{"positions": "rope", "attn_scale": 0.193, "bias": "none", "optimizer": "muon", "doc_mask": true}
Each number is 200 + 20 x the weight over the matrix's rms, rounded and kept within 0 to 999. Layers, rows and columns count from 0.

# layer 7 attention output, 192x192, rms 0.0955, rows 180-191, columns 0-191
208,200,227,183,216,203,187,186,250,226,212,225,201,234,225,225,159,176,224,197,244,200,184,238,186,230,192,186,214,189,210,199,202,188,245,219,195,205,208,182,217,182,217,176,223,190,217,197,228,251,193,179,223,206,187,221,207,194,206,210,216,198,171,198,185,211,189,205,209,206,174,200,229,200,240,202,205,191,210,203,174,207,220,181,186,193,170,209,204,163,211,194,217,219,196,190,183,222,178,201,187,234,195,198,230,204,186,220,191,201,196,177,209,213,211,190,216,189,196,218,177,215,178,169,177,207,223,184,190,216,226,186,209,170,220,198,203,192,197,156,248,197,187,199,194,182,219,212,211,201,228,222,230,172,190,168,198,181,197,212,206,198,200,209,197,224,184,211,231,201,219,216,179,206,211,205,219,179,191,216,207,229,222,209,213,196,192,218,174,212,200,232
201,242,228,205,207,242,204,168,206,233,227,163,238,208,186,248,181,227,187,196,182,184,203,228,180,192,220,211,155,195,178,210,176,185,196,219,247,208,153,188,225,178,228,171,195,181,252,199,186,219,205,168,247,200,206,149,192,219,191,207,207,200,210,206,171,192,152,218,202,223,213,209,264,177,215,196,188,180,213,212,185,186,221,234,194,193,212,223,219,192,169,229,162,201,203,182,206,202,206,197,181,158,215,209,183,196,209,202,192,186,169,219,202,201,195,200,226,198,177,213,203,216,181,170,204,158,205,207,185,196,202,219,231,198,203,212,207,226,200,160,255,201,189,206,223,224,222,204,195,213,198,219,226,178,221,196,217,164,200,215,203,176,186,204,183,213,199,192,206,182,196,236,188,195,196,222,247,189,233,212,182,203,175,210,170,167,165,215,208,175,215,217
244,205,241,200,185,201,213,224,177,196,191,237,218,172,221,212,136,182,227,213,189,175,197,166,216,175,188,219,161,211,198,223,195,212,185,202,197,190,210,199,196,189,210,157,208,174,216,190,184,254,182,165,190,192,221,214,213,209,207,211,180,208,195,202,224,223,212,226,199,225,167,159,224,206,174,183,209,194,207,172,181,221,185,177,222,185,167,223,213,182,185,196,195,202,238,216,202,219,208,227,222,182,227,184,175,185,213,205,218,191,191,197,188,196,179,222,169,204,195,216,190,189,195,223,200,172,179,193,185,195,242,157,216,234,211,199,219,212,174,177,222,186,183,206,181,204,186,208,189,220,209,225,206,180,180,214,200,201,215,220,191,187,241,204,196,206,198,223,175,214,218,200,186,230,211,189,223,173,254,201,169,205,204,188,220,222,178,175,205,221,205,185
175,192,190,212,196,202,230,199,225,213,200,218,199,159,211,246,200,217,200,213,205,176,188,193,198,199,204,184,202,181,208,190,187,210,180,215,196,199,178,211,146,213,157,176,190,165,202,209,184,226,203,168,234,188,216,188,198,191,170,178,211,214,188,218,191,211,188,187,214,204,206,182,174,180,170,214,203,211,168,179,198,233,208,183,201,180,187,200,211,221,201,212,227,159,190,217,207,162,209,215,213,239,202,186,201,196,206,191,204,196,219,173,190,200,189,227,197,203,210,160,208,176,170,193,181,165,196,208,186,227,218,204,191,230,194,185,175,220,227,243,146,213,177,205,213,185,181,226,190,196,231,181,181,194,175,178,201,197,175,256,258,203,182,241,276,200,226,207,191,197,285,187,244,175,198,200,155,212,214,205,230,173,221,243,227,214,191,222,191,188,187,200
216,189,188,176,192,207,210,208,231,202,182,235,213,185,195,194,198,212,220,201,206,206,203,171,187,191,216,189,204,212,176,184,186,230,191,218,203,183,192,182,165,217,206,192,203,204,199,199,199,192,199,207,226,186,182,169,209,215,181,193,197,204,212,188,204,216,190,225,229,226,202,201,211,214,170,209,205,220,192,220,225,219,197,196,205,199,192,199,199,206,204,208,203,223,183,183,203,222,208,207,184,188,214,183,161,204,149,219,233,215,183,175,202,190,204,212,202,238,215,213,188,157,207,176,186,192,188,197,196,226,223,192,196,181,190,155,224,194,174,206,205,189,230,171,173,192,224,175,236,210,214,186,206,194,177,187,236,194,183,217,197,202,191,175,149,236,164,197,214,206,194,185,223,205,173,230,193,173,210,176,205,196,183,169,218,189,185,175,204,234,187,220
167,183,210,213,213,223,206,205,196,219,157,190,233,229,202,213,202,192,189,210,236,208,219,186,175,257,170,194,210,183,241,142,199,204,203,213,235,223,211,235,206,197,219,190,230,228,179,226,189,199,176,188,212,221,195,164,221,212,216,188,201,198,209,203,186,223,183,220,203,208,175,188,210,204,214,163,213,195,201,214,211,163,187,220,232,195,179,195,216,177,187,216,172,217,197,227,212,208,178,222,216,215,157,219,187,209,199,185,206,197,222,210,184,190,206,184,199,187,195,200,227,187,176,203,205,217,202,213,199,190,204,187,228,197,187,192,205,191,190,222,202,187,180,201,209,204,212,228,195,193,183,235,172,159,192,244,227,197,158,160,231,218,168,184,214,228,202,195,213,215,244,179,174,180,232,200,228,216,217,178,228,174,170,192,163,216,199,218,230,218,197,229
188,171,203,185,201,172,196,171,195,182,236,201,207,196,189,233,194,202,248,224,197,171,187,181,163,194,208,177,207,193,218,159,202,224,199,252,227,202,211,163,232,206,211,232,220,160,194,185,168,213,185,209,181,184,197,270,204,189,179,158,224,221,206,182,215,226,187,183,212,201,180,189,218,186,220,205,198,182,181,202,178,197,167,181,159,182,176,221,199,222,217,188,195,197,192,197,187,200,215,155,178,174,221,188,196,212,197,214,205,219,204,217,179,189,180,207,202,183,189,180,199,202,204,197,206,216,215,201,197,213,245,212,218,179,201,249,213,205,220,184,215,237,195,228,209,163,226,195,217,213,189,192,220,208,173,205,230,191,174,178,196,206,224,184,200,195,220,202,188,225,233,203,206,190,185,230,187,213,182,220,216,174,185,167,191,208,200,214,189,186,194,202
205,211,206,197,172,179,199,206,192,244,183,168,190,198,154,199,223,188,156,216,162,219,207,218,228,173,212,206,211,203,237,204,257,203,203,164,209,174,221,215,183,208,192,162,181,200,189,204,217,190,196,223,201,226,169,211,200,214,178,216,237,192,209,196,223,188,198,216,218,215,187,214,209,245,190,204,197,225,202,201,218,187,196,163,209,162,188,176,181,166,181,210,200,200,204,199,176,182,164,182,227,169,200,178,202,221,190,145,190,170,161,204,179,217,199,237,210,192,200,189,197,213,189,208,208,189,197,183,177,169,210,160,200,194,204,216,160,180,219,226,175,208,205,240,191,207,197,199,207,226,214,215,189,239,200,178,208,214,189,197,233,208,208,220,220,204,179,199,221,185,192,210,183,187,190,184,170,247,221,218,176,188,202,185,210,173,175,224,205,181,217,213
174,211,203,207,236,218,188,186,186,222,222,227,220,223,148,212,193,189,197,179,238,190,200,186,243,219,173,216,186,204,214,161,211,213,193,192,172,219,216,217,215,249,179,212,191,213,223,189,208,208,210,234,215,199,195,191,188,187,214,163,188,203,180,197,222,200,209,175,214,197,180,210,188,181,213,191,217,220,200,254,185,206,208,209,204,187,205,155,202,211,202,217,204,201,221,200,210,206,215,224,201,195,199,204,192,187,192,221,178,184,196,234,208,197,244,179,183,185,184,166,198,202,210,215,221,194,213,235,169,196,182,216,204,163,205,220,222,190,201,213,219,210,176,232,219,207,177,193,233,232,207,201,206,203,204,218,217,183,182,202,163,202,207,225,176,180,196,210,186,197,180,166,190,196,201,215,193,174,169,199,184,170,193,204,192,233,231,218,205,214,215,191
169,204,200,169,209,184,223,234,211,206,207,157,224,192,177,198,204,208,205,202,193,197,216,222,190,184,197,201,203,207,196,184,237,180,196,180,202,182,171,191,195,207,200,223,190,204,227,218,218,201,163,212,163,212,182,223,175,179,199,213,236,192,167,202,184,215,197,197,198,177,186,197,202,199,192,200,223,204,189,187,230,202,227,185,191,203,236,207,183,204,213,204,210,194,215,208,187,215,178,175,188,179,244,205,178,201,187,200,210,185,217,146,197,191,206,188,233,212,176,160,220,217,195,188,179,220,199,204,222,184,193,201,172,196,213,215,157,194,169,166,202,171,208,206,213,204,216,193,175,254,208,189,209,197,196,216,216,228,240,217,185,201,207,200,214,184,197,175,201,216,188,184,234,177,201,192,229,204,157,205,211,225,201,175,213,219,172,196,216,202,204,198
220,213,219,197,198,187,193,178,180,183,199,181,200,205,180,208,162,208,190,229,238,229,208,206,272,207,223,246,207,171,230,239,215,189,181,199,252,216,170,222,195,183,231,167,154,222,172,236,177,188,159,234,148,172,200,189,226,163,209,202,214,246,185,211,207,188,193,203,216,235,192,215,187,222,183,185,209,210,226,184,215,216,203,231,207,205,213,203,224,218,227,191,198,171,228,194,225,214,228,193,204,209,203,205,189,210,196,248,187,251,201,165,246,184,178,179,230,196,222,215,198,192,214,219,178,206,193,226,183,221,170,196,213,184,183,190,230,237,197,178,199,158,246,226,173,178,205,206,201,223,185,193,221,186,192,225,198,249,195,211,190,227,233,201,180,187,201,182,223,219,194,240,214,226,213,178,227,176,216,183,188,235,187,224,198,210,185,202,256,229,224,224
178,191,160,199,176,217,222,186,202,170,193,200,217,210,179,180,206,188,237,211,212,218,191,205,189,219,226,202,185,232,200,208,194,198,203,224,250,218,199,219,201,226,198,202,242,190,218,180,197,231,185,202,158,226,210,203,218,193,203,190,182,208,191,230,195,199,190,205,205,220,167,190,232,201,204,210,209,240,191,213,205,204,201,202,228,195,208,246,177,177,188,190,186,161,195,202,210,160,162,175,246,183,205,204,173,218,212,183,177,178,155,215,231,201,190,228,180,182,203,202,208,191,188,198,174,176,216,189,222,206,172,175,199,188,217,172,189,196,211,202,212,212,257,219,214,159,175,216,164,196,183,223,180,221,220,192,203,189,199,182,239,181,196,213,209,213,194,193,200,215,200,197,220,189,215,240,224,191,201,153,209,214,197,195,247,190,220,193,196,191,193,194